Weights of a small GPT-style language model, trained from scratch on English Wikipedia.
Architecture: RMSNorm before each block, no biases in attention or MLP, tied embeddings.
Each number is 128 + 32 x the weight over its row's rms, rounded and kept within 0 to 255. Layers, rows and columns count from 0. Numbers have three digits each. The size before them is the row's rms in percent of the matrix's.

# layer 3 MLP up, 4800x896, rms 0.0299, rows 0-113, columns 728-783
096:109122144084129119139111174118128141109104160096137144135139112091111098145051213108087203105149168091122129121165091108078040079143113100133103066082153183074139079164
106:132093091090136119110098166198104146130063086137156152145125171105012133180165172107113122188157147171126163070127141132158142173151105135090189130124126162120183144169
105:149096113078119144114132152084116163127118097147107100171128095111121137083162119135123163156119127129164089144113116151140067130130143176149186084130109129121122111177
100:105150072180205120164160142172096161124134107152135164154149116139128089107125096142144151124117115152102128100124154037097168109097129094096167136152140130128163085057
099:098157131173140153127189158144107131135115158139106116113150094136145108104135160186101112087112178118136134101127120077106184175102101161168113110047133091142069138160
102:082134087117116121095107057083074171101183106138137184150120150123110175124160110110079168117168116148138084155173118119177164100151122130084152078182095085167120119128
099:157107091108123073100103152106082102183141116131109100132059158146125177077157081183150105159104168141121109100155077126175137102075091125125158147136182115120182115174
109:165084207122084085116133147111167089101170120187114181132129136100162131194103103120110108131103170152142118142118174097101096157119113111171109138070063143155138144106
096:157113171143167126177110136155130172080093136166178095167127157113123101075110139078116095100112124195122124154096137175105110140111126154112117182112091114146049110172
098:113202186086148112114095094156122109152056112194129149120136118191160149134132124117133158124159155109085163099160070140153106139127124171164109102077186155131132112126
101:121091138148094101183156126110101090155130074095095120086121122094116134129174139142100134128161179080081140098148098130119093076105091080173173090169171093143140163123
103:115099114101094117167127148075162134153138165130153168138188126101130135166088140054122121157093195140162108066153158148158081138083155145160162121154173133088175116184
098:153175162187134134106107130169102163121167140136136140133111102093116162092141144096069076149098074168141098149106185193124089123115098131062152102160144110182133196105
099:170108098113115127096143143104176145137139078159115115091145070097100129164126076137118161177167176116162133041106122215146128144094118159159137114158147161152068145147
102:134151153134145153084160185107104105099143086112075141142154190129101129123052171129093127107085107172099109135111140083122163120117112134156110150152146126095136151203
102:162118088093152154142146143121166080120134111123091185165156106137129108150104175098114140160070111139061183176148096188144103096187195142120109150092110157184122177126
097:127116134166104167107081101073171119141157170148062161103169101149142155182124104134141182124123114147131124098063093165072171112167100129146179151105089125159098138105
112:125180140107142154092183114108063122175078102162096063166088156093108193135065126128154121120161160148149131102095181145148137161117111088135120128116143137106106082141
093:087107150144121069139087130160137091189123086116114040125143108114133136141113126171127113158093093171180103127151174155225131101107086124114141120111084177146197151119
102:156119144161131169133133139166096108140168162134067096146117132166136073125122121131120119170114098093129113171096141152203068114171140119078109094162121193181105106111
100:085136121207153112087055144062096145092151109100100128120159082135165121124114182106185152120111127117082064060136194144133095119129166173185100108138148129096124102125
100:121149151158183128164111128191151152098097079118125121148127105162169137152086085150079161122126104150126140135132192143124118116050096108136102125150107171093207110173
094:170096132119083142137101158137189110123101152117084111123155151112132113141100182129095131182132114101113153072133208120122176085126191141151119103127118165071177068075
102:194063126116121109072133111105212103086092144097158135194178109160099099120150140138147143128131136179108175111126108135140102141148131068139134168115082111111112150069
106:062126138118181150153158171114117144175095136153124122145115147144114148165128106127127145137150077131148119163093091180057133153166055154120101119104163097111178150078
099:149149132067139165099156164114129158165096110132144098102174102127109108086117195170104136135132144143103137141167123182091117164088120113109161146111073100155116200100
097:101139136133098161137173147131093143065109156171124113177117093152170111112108092122090101095114110118127105099146129153151136116133132146126128072116096108134118110119
099:147157136091115123112144089153136091112028107061106127117133161100117125116090171076159156129139153058099109172145106084064123130187113132105045140173123132146148120158
098:123173119129122119164098155135069143100123130131108138068114113149087153133116149152105096201079099147121062069128191149094103139075150126085142155136145134120117140159
101:178160119099162140122115192139109142176120041113126105142100144192120199098144129097095071120158112169128103179117140084105134099063145132150138111139181150161103125140
097:120122156138179151116116132152162115113132158111162102150151175085160082102122104124145119104108146064064110115137105139192114075209076144097151090206191154098125187178
102:178141156126157104112163184142123171129112099137123177079155106133114094150142099130135098151136148118158174132141129100189051111161137090128108128194110101103179103107
097:113166140148150139130145116142140193100089190194052079146157114188079153131144138186103096060133165086140122131102163063163174123230107145147121160175152147121152091117
095:132173124143165153167137170120135117110192150083178180131122094127121146147174101103122090202172150117114161176139099131115086120184189114076099142155071126153132151145
099:171125174093084203130096084133135144117104155176095110094124149154203108109124081126118131158061103163137189121079103141122130177157123151181099090123188162173071138118
104:095110094176100129111161168123117139185111119101112119134161148115101157061183167135110121108178064146073182158146170083099175135131129120132190079139110058127101133088
104:149135173101141142163140115053140102154084190163106131109068122157143129162132099125196141139167154154144184131141123042104188144110127113125085200170195108140160149121
105:199199111165120141150190168137116135118111135102098115049117113111128104141073092132164112084155074125122088159099115094155152076165157117142098088127140178157163092209
102:138105140093139154119072148171135113112131121076154115128107137146145098127112081103090108050115126108203100133093147086133162100115150106145164136101149068121165132151
100:075121135093126124156141088133144188159123109123187102119097115130118087163102093115125134083156065184083169169104159114125136138119107135167167105123174083104180137122
104:089199146168142138077108116127130129145136064129089137135124130099125084160095096127150111061172092126111078146117090145120096108118109096091108126094159185107063170090
100:139153181101087155111095145117121140104103071209174114092168116080134158104203119100106112141157102154133118125162090182111119205112078132113087131088127142170194176158
093:099096086153201112106130112132092156100193153112111134117168155126141137177142065125125144145114158167142156173209178142137098084063166113149134120114106083129171130107
099:138138110202147139115103112170163224137187113157129140086129107079165114157097092128147156117103105074180091102079133141121143112119127132088095128125128163142125128107
099:126124057097122145164186148139163135102138066077163120140098104127150070110153132130143151157059085061162177127095172111131180155080106138086125057142161113138134077137
096:127085113105116127128136112080125122128164166117161113106121146120092156120185136182107120167159144160168094156156107144088204090057162150158145145113096110124175144153
094:174115120135100102127128120110039136124162108156085111110138110093161138136114134115147113145075130103158071096128105129104153052140133158161098155062149139133228145163
102:112084125110097143076153132150080197111140026154108120098108160134081135127114084089152173102102117120170101179134155152104162121105099083080147123160103131145108134167
097:186133128087109135181118154107134162086117134161093198146117152096164145101119147103125178106093139164106169155169125104124109192119145142139165169093132183168123115121
105:153083153122085199170111158147094092165153142160135168136098127056093131101129209199128155099141221106159102087080094119176138108132134106144087135092129133082162078100
104:069129142176162159164121135139130137108084164178125146096109114147130145180144146061074160142135163185122170146150147149138091147160188129170112093184086174132139089183
104:129152146169116115150121099165162116148143086136156136097090140098147135126102129123183125085106163108085109165148105179177162167070119143093077157156154180145177102183
099:167125220123161107144137128155142119125110124163144101083103101095142094090157109176127133153152082098089119100100089110179125108114081096159119179175132101171184061125
099:082171186066160079127197134121111155188117141176164126073058126094140163158154115139136100192187141129103102119127108093063097166073137138071070095156140090096092157112
101:137115121069148111153172165154120053187182129148105144157125157135098121135135126133155054136142142086126157122247113143093105140171110105116131163122117122080076169098
100:092146085085097152134178126076126149139086126085127132121058125072174132156086197107083138095123079099197144129104078135148119120105120125119129103108109123145124177150
101:088109130082102124116109194135075196057143143111072120120121175076110164115109076170101090126083150151049159107116143116133115163133184113130077151071095153135127103095
100:095143103138131093184054104159164111089108114137082118126155102131154172149057166130117087114155141156112119118068108087089131128120135155163154119165165144130132109093
097:139141154185191137102085101128148055180093178123129176109125088122091171105141148203164097107148090163104140126147096179139140163177160108140146160131104106213090107128
106:160173178117127165123131147109066134156094108154057107142107093032129158130101064133122155164163134183112147167065126140148130137146154120095084118125160119109132125143
103:136133086082085082165113137145159163180184135156134103119168056113100133166126134067149116168175095078102132142107115156135118071109140123137138097191168093098210138165
104:043169158147176111134086086150176122124165171104150073071110166131118182054124125091093096152137099123154155162123173145102190120159061140127124132157152128137137149158
097:140097155138145122110152127076167098153140119103115103158113151125200153160151101147182115095162187142183111111143121151083112100120108122099107141149104203131118162128
098:116210111139180164079164130080112127124162122157152126140113075123125112190150150124078173100071135122116168152121102159138100106109151173091211120093118154142137188159
103:134106072144137085128200120149162119081213094193104051078136096047121128079126111129168126195155072125062131203121192140145126080088135123160093123145127103193099074119
102:143164117117077111100064125140046134188106158058169092118137162108065107076179160071131063119112107129088146144094100097091085166186092089135123104041139097060077124135
102:124188116183085172151124055223146101090088108064163127142110154139140100120113109111098175053060176132147147097137114119165104143066107121124170133121185149047130091151
097:093094157147117096109088153111151150121112182114101124078111130180139102110153160193106088115109134130039089125196158166109123143175147139142104141099061103050102147137
097:167101126114159079109192139151188129069138131152098114129093153169151076150150088154165167094083138187124137126162101152137147102124147154070123087119170111098075143102
104:151160096152069128105148157137075087138074111118155124103151134121109047114110131088112136115186102069145146088159138155115120098143145095132178115126181106101075173108
099:136118091133098089155172118120132119080148124181110128132098117100072110171129079114105162198187084119088147049144170125132156129101191122127179165194145112109162099174
108:098156094128100116111148133168101139076075061113151071111182100132133115114138122113135120141088113061139102153145073162156159143067144116131239149180104153103084113117
104:142078125126175138139145097141099130134069126091190049144148105101114161086158152095151121056152115190080128166116104155055136094128046129074137131183125160104163127110
103:155120143150141146086120118134135149164125140094071149100155160127163105109164169128128097150121159091184123151136093138173152151121186079098157119094115090119058098178
102:149142174161103114168123111157167078210078133172145107188125159114127124114126105108118077065155189074124110115129135122127202165159109092077144085116078133094137148146
102:190105144178153110077139097120168095148114118072166101085068057083146151123186045104195151117157068155143157161169169133160080166059178152140127101115159145134096159143
100:097167105124136120145111159159157091084101140144126159141140159075170088105095164150157104109162103057177110101147163170120128134143117150107154168111104140136124134116
101:116114147138169086130100081096162125095168115078140100102096168124201162121184170156077120189147072150123143137193114057084137124139097137108135131143161082127091158172
105:153119109169165077097126138109100115090136084149115099129137110103135138127135172173179158132116138134108182085154164090100115173143138162122122073179152127141120103117
096:138119082119121092122144139102162142160100153133168138111098108128122120121135112132162118061105152168127132128175170125147119101127141120091108130138097137133096124029
110:152118115085137135094108138167120110149095164108080138091117104112137126174151153091159121106135112107157087121127129099102114103167111126132099159146164101162099156152
100:107159103141104165072132143087107108198145156121177148175115068124123109122118106093128174061120196117179121133086118126116190093094075137162119148105133148137086113122
099:132149144109134159160162152192166154077227117123133179125177124166102099084117147156069124159125141119127143069182117102130175160121107130114092166141086150130135118126
101:117121060133160150111131114174099113127134160171074118077173127087121111058149094131140147088167146166092136117130107071142123098069127117168127069168099171098096088101
100:084148135123057105132151088200137108149133108042100101167191116158155088100093168134074102159175130116087092107155148129109080119105134128131131128110147089117147158131
098:147171086077155105105071096133087134116093121100119089122198148094129106128135105120163145158088107113115083119158089116115126132139130085097209115102192083088082143165
105:144147147098137091140165096094198167060151127139075109147094068166099108083140126140063121107101081156107127117148137104100136097127170152142100127189141161136091137150
101:142155129160090087132120160126113100178126110140077143146091115091168118173156164139221113156108126095131126092105165059120131199086131048150155084064154115137196149165
094:094096125104132154075179111129176084146167098172160105110153147168102081135076116186152154105127180122174138101125111156100122126141116123144085110159102098209195178152
099:087123170159143104108112089162211107115112187132166138194093105130145087161182135106144136156110099163150099167155078131097173161171140119155105206099138148127187147130
100:139145150130129135153143169154111149156080214180122106132127111127113152158096153123030133120158163131093167127114112127129070107119040153141147124150139121107148168106
104:056067158190122144149178169157127129074147129062103180172095134160117077155127141133093143071114124122099148124122114174139110142105140129102166155155035182098107094115
099:198126107125113089110149164149079140082122090126129089133137132110125156137048193124125115099189137118151115113183087169140144156124133153128177138176153161075136128120
098:113138149128146136086156072142100174148225131104110143163197154139148079170130151103148134112160138109125092108101090176097146105110126157130171205130121087161134138138
098:152149131087085091113084098167107123134152142138117090155170148069126149144134105170146119189067191124118100109097162136132161162112147099077136140079140127155185176066
097:113165119084107142065124186108101151110156152127164160114103124097136155128110153169133165177151155152163112133063175149138135126061132082169097144205149119098089159104
100:094128083106133063135114118118149128130100119127126165164166114097143126199104160141098095137123136086132101123096108116163109089116114190145129097142125150103134177173
095:158128143072162123179095101183175132199100071088130121125151129149154138084139133167138170018111227135160175097124091179139130128082106081105150178103084123115138134142
097:175136148108147135119137079079103123177172134149146079147153189179123133069179129200085120115179145201142121070153217113137140088125138134102093190142119122111117089078
098:107189109110147095106083143129115121123133058158084133125203065190145062108129195085151130082181141127101112219089152143129117096138108129168109091162104091126145127081
098:100049130073146168156133161142099115141125125100103171110053168129092125109061117104084116103149197079143071193115147068150195141132139145081151131137213149119153099099
101:100129165135178111161188152141101113159090143114104076114048163116122175136092055133136105066154105163098134098124114125156097157109153140147089079092144138094138144054
096:131116123186172073092128089096114088069123138147160166166139138112126108186126146156148071150068166164113126135142136166114137129083147198126135169116203154156144149125
100:118078126110127185157142125181180120149141142131155111159207121158127118124145100076172105163131197174107151127189156126151091143135179116142116074175149172111073099102
095:147144116161181127117096105121124033143164096178126085131136155124115118141168099150139109084109209115094102124129119155168175172180122128121130133117169111069177138152
095:140179126189114145162142087129148107100094127158115138110120109099130116099152147166134098112170175140107082142140169119101126111163132122091116162100123090141206122153
098:053184126162096130104108142097102105148099103145129139082173138086099111115150162136129087131179143115118141104114087196075143143187129125123181128143169148190131133132
103:130105171100163141208104090096155082092104129170149066087131144104187164090088122092120092130175139160140166170170176064136110129134117151203170107155075132134097136205
101:113094105129129149088200174125187092169152124067144080129167144168167096120161148216119110103183156140096134118103128185121104140143092108093158140133159124125154142116
103:178119097099120148149074112176110051169123097146177147065094091147122098143117153126127133130145092108143185106058100147094144112129155114084106148134141209133137177138
098:069160128125138164171132150125167131172120163157087132149159122113116115146120082090109122149175094128115110162144146135160158103148094098083199118112127102137132136164
109:115131153121133114189110152128093131136072126163147068187100130134197092083146128128160145108096092110184173127113111113096198062087100180149121135137140096167143136136
099:167066153163112122087166130072072148116089112131186078108155136124141085097134090108155136135084167143105127136096190054172130089163066104120111116136141114212155080121
098:174102148215151092107099115104101133078101115120149186151159040162088086146111128104180116157099163108088140088115103149123112120124120119100112129156223203129080108103